config = dict(
    num_attention_heads=6,
    intermediate_size=384,
    norm_place='pre',
    rope_fraction=0.25,
    bias='all',
    init_std_qkv=0.0447,
    lr_head=0.00636,
    schedule='wsd',
    decay_fraction=0.852,
    train_tokens=143500000,
    dataset='wikipedia_en',
)
Each number is 128 + 32 x the weight over its row's rms, rounded and kept within 0 to 255. Layers, rows and columns count from 0. The size above them is the row's rms in percent of the matrix's.

# layer 2 attention key, 192x96, rms 0.115, rows 71-87, columns 0-95
size [ 91  64  75  66  76  68  80  96  64  65  57  81  74  64  72  74  62]
[[117 120  93 112 129 171 144 144 149 122 140 128 150  74  92 128 162 123  97 159 183  44  85 161 132 149  84 149 129 182 142 128 146 124 144  44 128 135 128 112  83 143 164 135 152 114 135 164 105 109 112 135 163 138 115  35 120 122 116 120 166 135 106 173  76  92 168 129 110 123 128 195 147 127 144 152  66 129 172 148 187 135 158 134  82 139 106 185 165  74 109 138 149 155  69 121]
 [153  91 162 131 125 137 122 156 119 153 170 123 114 137 142  92  74 176 173  73 147 110  93 118 188 125 150 131 177  83  73 163  98 152 153 111 152 128 154 167 163 176  45 122 107  50 109 174 129  96 111 191 108 115 104 145 156 138 110 154 121 128  91  61 131 154 155 102  72 114  97 176 101  99 156 174 149 132 154 107 163 101 110 127 184 143 115 143 133  91 162 123 118 104 129  84]
 [139 134  92 105  83 163 128 138 116  91 143  90 123  90 123 143 113 114 166 121 158 153 118 179 158  65 102 158 166 159 150 108 105 149 139 162 170 140 144 132 110 131 175  95 148 128 173 133 153 112 104 160 142 169 130  64 103  91   6 137 120 161 158  69 110 144  98 153 143 102 147 189 167 142 145  89 107  75 123 161  99 108 164 147 142 145 102 191 156 114 123 133 145 165 118  58]
 [ 62  98 182  65 114 189 106 138 158  97 122 123 159  86 114  80 149 122 127 142 201 114 113 186 130 110 147 105 125 114 150 133 110  67  92  82  98 117 128 166  68 137 176 108 136 135 125 106  66 132 108  97 163 121 153 125 117 160 189 141 151 110 134 119  63 132 142 161  80 147 113  97 114 140 109 127  80 128 174 131 157 195 151 173 113 135  92 121 160 132 151 108 184 101  77 114]
 [164 138  96 154 136 122 148 158 128 155 150 188 125 147 166 138 127 135  91 157 123 163 120  98  90 138 133 148  94 100 103 144 163  59 199 153 119 116  98 107 156 121 162 170  88 124 138 147 142 108 145 106 147 174  88 163 114 125 113 128  82 144 171 166 100 131  82  79 153  73 131 109 100 123 137 180  92 107 116 167  70 112 137  91 103 126 197 143  49 162 144 179  40 151 136 143]
 [ 94 131 144 128 162  88 131 147 104 162 177 162 153 120 178 139 129  90 167 119 124  89 125 102 127 145  44 168 100 194 205 132  97 122 107  74 127 118 167 112 164 159 118  65 161  99 120 138 112  73 149 136 163 120 130  86 118 128  76 158 150  98  88 168 119  99 178 134  97 180 152 196 174  79 121 105 134 138 117 174 162 153  71 144 166 144  87 123 113 114 136 123 101 145 126 134]
 [136 142 142 146 124 147 187 110 166 131  80 136 139 152 109  94 143 135 166  90 103 132 118 108 130  79 164  42 156 145 108 111 133 120 105 222 156  85 110 159 152  68 141 154 171 177 100 104 160 163  89 170  58 111 134 137 136 150 125 146 138 110 107 106 149 160 113 150 152 199  84  97  87 107  88 106 152 144 113  72  88 156  85 156 128 111 125 105 161 130 141 134 131  57 133 171]
 [118 126 125 126 155 147 112 158 125 181 187 124  65 131 108 144  86 131 117 187 105  65 122 155 197 135 143 142 129 127 107 131 154 104 183 128 167 110 123 132 127 151 143 147 121  99 119 162 143  55  84 172 128 170 130 111  73 102  45 151 130 144  78 120  96  99 157 122  83 105 114 191  89 140 114 155 121 126 146 137 152 124  64 101 164 161  61 122 121 145 165  96 157 170 148  72]
 [105 219 101  75 158 120 108 128  94 121 171  87 173 153 133 158 133 121  69 156  80 156 116 149  76 137 129  87 168 134 163 104  93 158 129  68  83 107  96 152  81 130 154 138 175 139 143 112  80  79 159 141 184 105 116 159  62 118 159 145 149 144 179 146 123 128 149 119 123 135 157 139 169 113 103 127 119 169 164 132 162 150 123 150 161 145 109 121 181 137 100 131 120 189 125  50]
 [167  70  46  74 150 167 148  60 155 172 142  96 125 111 111 138 171 113 183 153 126 116 125 154 133  96 142  91  90 172 181 131 161  95 138 157 118  93 186 108  77  83 191 141  98 114 129 145 112 177  99  92 149 137 143  98  72 122 143 150 128 106 135 119  84 120 128 140 168 100  85 121 149 149 155  80  98 109 103 160 112  70 134 102 120 148 121 121 132 166 165 145 172 191 144 112]
 [120 164 175 148 122 137 135 145  66 149 112 180 118 172 115 137 103 104 105 161 125 125 164 111 100 138 134 122 133  76 130 122 129 111 173 100 164 158  86 101  85 120 140 124 124 124 136 121 128  85 161 200 136 117 185 134 156 167 118 118 179 162 120 159 157 162  94 141 111 133 122 120 131  97 108 109 140 118 124 183 122 192 188  87 116  81 140  84 140  92  52  19  97 103  74  95]
 [133 156 131 113 119 100  74 135 155 104 130 145 170 111 110 167 129 106 132  84 126 142  84  68 113 113  80 206  66 174 184  90 150  86 125  91 138 159 152  35  93 144 144 110 122 166 176  99 125 105 120  80 137 144 111  60 136 111 146  85 167 127 135 168 118 110 173 131 158 117 136 137 145 152 143 111 135  73 158 157 132 107 198 150  98 106 121 148 120 101  69 149 175 148 100 148]
 [135 114 164 127 193 149 173 171 143 158 113 111 126 137 168 163 165 145 139 129 125 150 115 123 132 142 123 146 105 170 135 134 150 144  93  56 168 183 113  68 106 149 111  93 129  86 129 127 123 130 135 101 159 128  33  83 174 101 131  91  76  91 134 115  87  89 161 144  85  90 100 111 142 133 142 120 106 136 102 125  79 157 118 160  56 191 178 107 165  75 193 135 118 147 102 145]
 [153 114 108 133 154 109 129 102 116 158 139 110 139 140 133 137 112 104 162 115 168  96 107  76 118 139 132  61  87  75 181 143 186 145 152 150  91 131 190 124 115  96 145 141 120 168 111  89 120 148  76  89 115  36 141 185 135 117 194 154 102 130  98 113 102 117 148 127 201 141  58  94 110 139 141 116 157 120  67 116 153  68 168 118 157 121 112 123 128 110 132 156 106 213 141 148]
 [142 123 147  78 118  76 165 139 171  68 117 142 149 117 140 123 135 140 106 110 159 156 134 152 118 113 153 107 132 134 116 174 108 171  95 114  74 120 136 184 174 123 153 127 121 112  62  93 152 150 203 110 123  75  99 124 135 110 193 184  58 146 132 134 129 175 125  89 119 118 153 101 129 124 171  96 135 165  78 109  72 140 127 128 106 142 129  88 105 200 107 148  57  61 125 163]
 [ 88 166 150 104 210  76 104  97 203 122 182  79 116 166  99 105 148 144 151 127 157 133 126 108 156 132 145 113 115 112 198 139 105 172 142 140 149 114 112 128 153  81 163 133 139 137 128  68 119 132 129 112 112 118 125 122  26 137 159 146 135 149 128  71 103 174 178 110 111 165 133 139  96  98 131  96 107 133 131 117 159 142  94 162 137 145  53 151 178  78 181 120 171 156 102 133]
 [159 145 149 121 156  85 148 142 201 162 117 146 153  96 114 116 146 117 115 209 195  83 150 146  87 117 141  66 105 126 166 133 152 120 104 145  94 132 128 150 138  68 203 166  91 135 104  88 167 217 166  85  98 116 116 105  99 150 163  98 112 164 109 155 100 125 111 147 106 130 146  98  80  97 172 137  86 155  81 128 116 124 149 127  50 109 128 114 113 136 130 125 116 132  83 161]]
# layer 2 attention query, 192x96, rms 0.112, rows 72-87, columns 0-95
size [ 74  78  85  81  77  81  93  70  80  64  79  87  70  89  82  63]
[[150 147 181  85 123 154 125 116  68 123  80  90 162 181 141  81 105 161 185 110  95 162  89 105 163 111 159 104 160 129 179 136 160  88 127 130 111 130 113 143 126 124 129 118 187 110 162 143 130  80  98 152 131 139 149 149 175 154 110 112 108 151  58 164 128 154 131 103 169 130  89 111 148 151 156 120 145  64  86 154 132 172  76 174 141 137 137  91 162 104 124  24  99 165 109  98]
 [ 99  78 115 101 145 122  94 137 187 157 121 141 142 124 131 217 100 123 135 153 148 123 125 150  91 144 110 148  88 112 131 109 158 127 120 102 138 131 154 129 143 114 143 139 144 121 123 157 198 154  95 146  80 108  60 106  83  87 125 138 171 151 104  31  88  35  86 145 159 107 139 118  96 113 191 133  90 124 111 161 116 131 130 125 147 191 170 111 156 145 114 179 196 133 114 109]
 [ 89 136 143 128 180 118 130 100 175 153 114 112 117 147  95 176 130 135  44 132 111 117 180 125 203 120 161 101 181  86  91 151  91 126 125  62 162 139 121 144 141 117  99 135 115 123  84 143  66 112 222 175 133 130 114 186 122 117 189 110  99 141 101 176 141 128  91 108 113 115 172 126 121 137 108  96 152 116 128 129 166 166 100 121  98 116  55 137 188 127 105  98 156 101 108 138]
 [199 144 108 159  88 185 111 131 127 140 190 128 118  85 140 117 102  94 120  84 203 166 121 129  50 169 112 140 121 207 113 152 121 109 196 183 135 115 120 140 163 102 124 109 118 161 170 141 115 118  98  94 131 101  99  80 180 134  73 146 114 139 181  92 154 142  96 129 137 155 126 144 102 105 133 135  92  87 126  84 123 158 145  87 140 106 136 153  60 129 139 112  84  99 175 122]
 [127 120 172 113  80 154  87 160 114 125  76 119 123 114 166  93 138 105  95 165 179 163 144 188 132  74 109 121 151  72 122 125  81 131  71 195 152  80 166  81 119 137 191 116 137 165 132 112 171 159 128 140 135 136 147 115 125 196 133  99 165 143 135 189 117 104 152 133 183 101 141  91 134  68 184 141 140 119 112 102 124  60 108 159 161 138 163 131 167  87 121 112 108 158  94  98]
 [119 162 109 130 217 115 149 108 119  90 150 185 179 130 122 183 172 118 130  81  92 107 136 137  74 141 201 112 137 131 132  96 150 188 195 154 113  53 127  93  78 144 128 145 143 157 102 180  66 138 143 102 119 144 140  90 125 112 141 115 119  67 101 116 158 120 148 164  70  82 134 188 137 162 118 131 107 180 126  85 164 127 112 104 123 166 116 121 114 116 121 121 142 177 130 116]
 [181 183 125 118 108 143 126 102 145 112 160  79 150  92 165 152 126 127 139 124 129 140 127 108 160 151 132 159 103 104 147 118 126 131 157 133  85  91 154 128 111 116 137  85 147 182 127  88 195 156 109 111 125 140  66 168 155 158  96 113 199 126 120  92 166  78  99 139 159 154 124 129 151  73 114 145 129  24 184 141  34 128  99 156 163 148  70 115 190 110 139 113 140 136 145 137]
 [152 130 136 112 124 164 180 165 158 147 161 196  55 140 134 140  80  76  80 149 161  49 167 111 162 156  96 120 150  94 106 103 115 154  86 178 159 186 114 156 156 100 125 122  98 111  96 139 136 138 138 108 128  92 117 131 146 125 133 156  91 157 140 145 117 124 142 156 180 184 148  58 105 128 119 140 101 116  94 140 121  94 208 155  81 110 138  79 159 112 110 138 128  58  94 136]
 [156  86 143 119 118 123  94  95 139 143 165 150 108 146 124 169 116 172  81 136 134 110 178 107 160 101  72 120  90 138  79 150 103 135 128 128 146 142 154 125 103 166 107 172 134 190  82  44 103 136 112 153 151 144 113  93  97 125 152 151 159 128 180  73 103  75 107 160 121 116  99  94 141  77 109 139 128 155 144  70 113 171 152  81 116 116 151 107 147 199 143 218 166  76 101 144]
 [118 207  86 126 130 102 104 190 192  82 130  86 108  95 172 186 131 130 127 129 106  83 139 103  63 145  92 165 122  86 129 127 161 150  74  89 120 117 136 103 123 128 152 149 175  35 152 175 147 184 152 112 144 124 155 140  90 120 156 128 116 155 133 171 173 137 129 105 101 130 159  99  96 163 134 134 107 123 126 127 148 132 172 148 119 177 111 132  86  58 149  88 169 118 151 164]
 [ 93  51 132 127 124 129  84 134 160 157 125  88  70 124  82 131 128 104 100 197 153  87  95 178 104 124 113 140 143 162  90 153  93 115  87  45 158 177 151 131 125 101 135 102 137 110 143 106 152 142  94 119 137 127 103 159 132 162 118 141 170 136 175 150 129 150 151 107  92 148 104 133 122 110 150 155 178 135 128  77 150  39 192 120 146  92 147 200  78 167 151 177 143 143 136 119]
 [133  75 215 148 119 134 143 171 132 104 138 185  97 171  71  80  73 155 136 110 142 169  97 145 185 117 133 127 133 221 137 192 155 118  83 145  93 101 154  79 160 128 156 105 157  97  99 140  90 125 106 133 144 116 133 113 147 158 153 101 124 130 129 111 116 151  88 126 119 148 106 101  40  97 134 140 150 115 137 116 169 125 107 128 134 193 133 101  71 148 128 115 132 144 172  67]
 [168 116 170 100 138 116 114  92  89 120 166 137 102 159 100 119 128 159 102 121 127  63 124  66 172 104 127 128  98  94  60 129 138  99 114 145 123 149  94 114  68 166  91 148 142 111 164  64 108 131 152 107 179 113 137 132 128 169 115 168 149 128 160 192  91 114 158 135  80 132 101  98 135 144 122 122 135 187 118 128  84 169 168 130 145  86 183 111 151 205 189 179 128  76  85 135]
 [163  98 158 132 109 112 149 100 125 145 123 165 158 113 131  88 102 166 135 124 196 160 177 141 124 103 105 137 103 100  99 110 167 142 120 230 133 131 163 122 154 160 123 121 120 122 120 118 110  65 130 128  85  53 171  61 110  80 136 163  79 107 132  88 101 105 150 134 149  89 146 105 105 121 164 120 146 179 106 140 150 170 131 147  54 135 158  49 105 150 135 142 121  63 103 160]
 [177  98 190 110 131 105 129  96 155 133 180 106 147 163 116 123 122 157  88 161 141  81 133  61 189 104 165 178  94  69  99 105 110 174  65 150 109 108 152 185  65  99 101 101 122 158 103 105 132 173  99 130 132  97 125 119 153 161 155 130 151 120 133 156 134  76 135 142 140 155 108 111 135 119 173 118 167 145  91  89  92  60 126 160  67  92 137 114 200 153 162 117 138 116 121 120]
 [172 170 152 154 162  62  85 102 157 111 189 137 108 122 104 162 136 171 115 125 157 111 166  69 110 136 146 140  92 141  85 122 123 149 103 192  93 117 110 144  97 196 109 108 135 122  64 109  58 124 155 145 143  67 153 138  67 133 166 190 166  96 185 159 115 100 116 164 113  95 126 136 127 100 146 136 137 181 155 106 129 163 126 140  91 156 108 146 175 153 160 137 133  96 162 172]]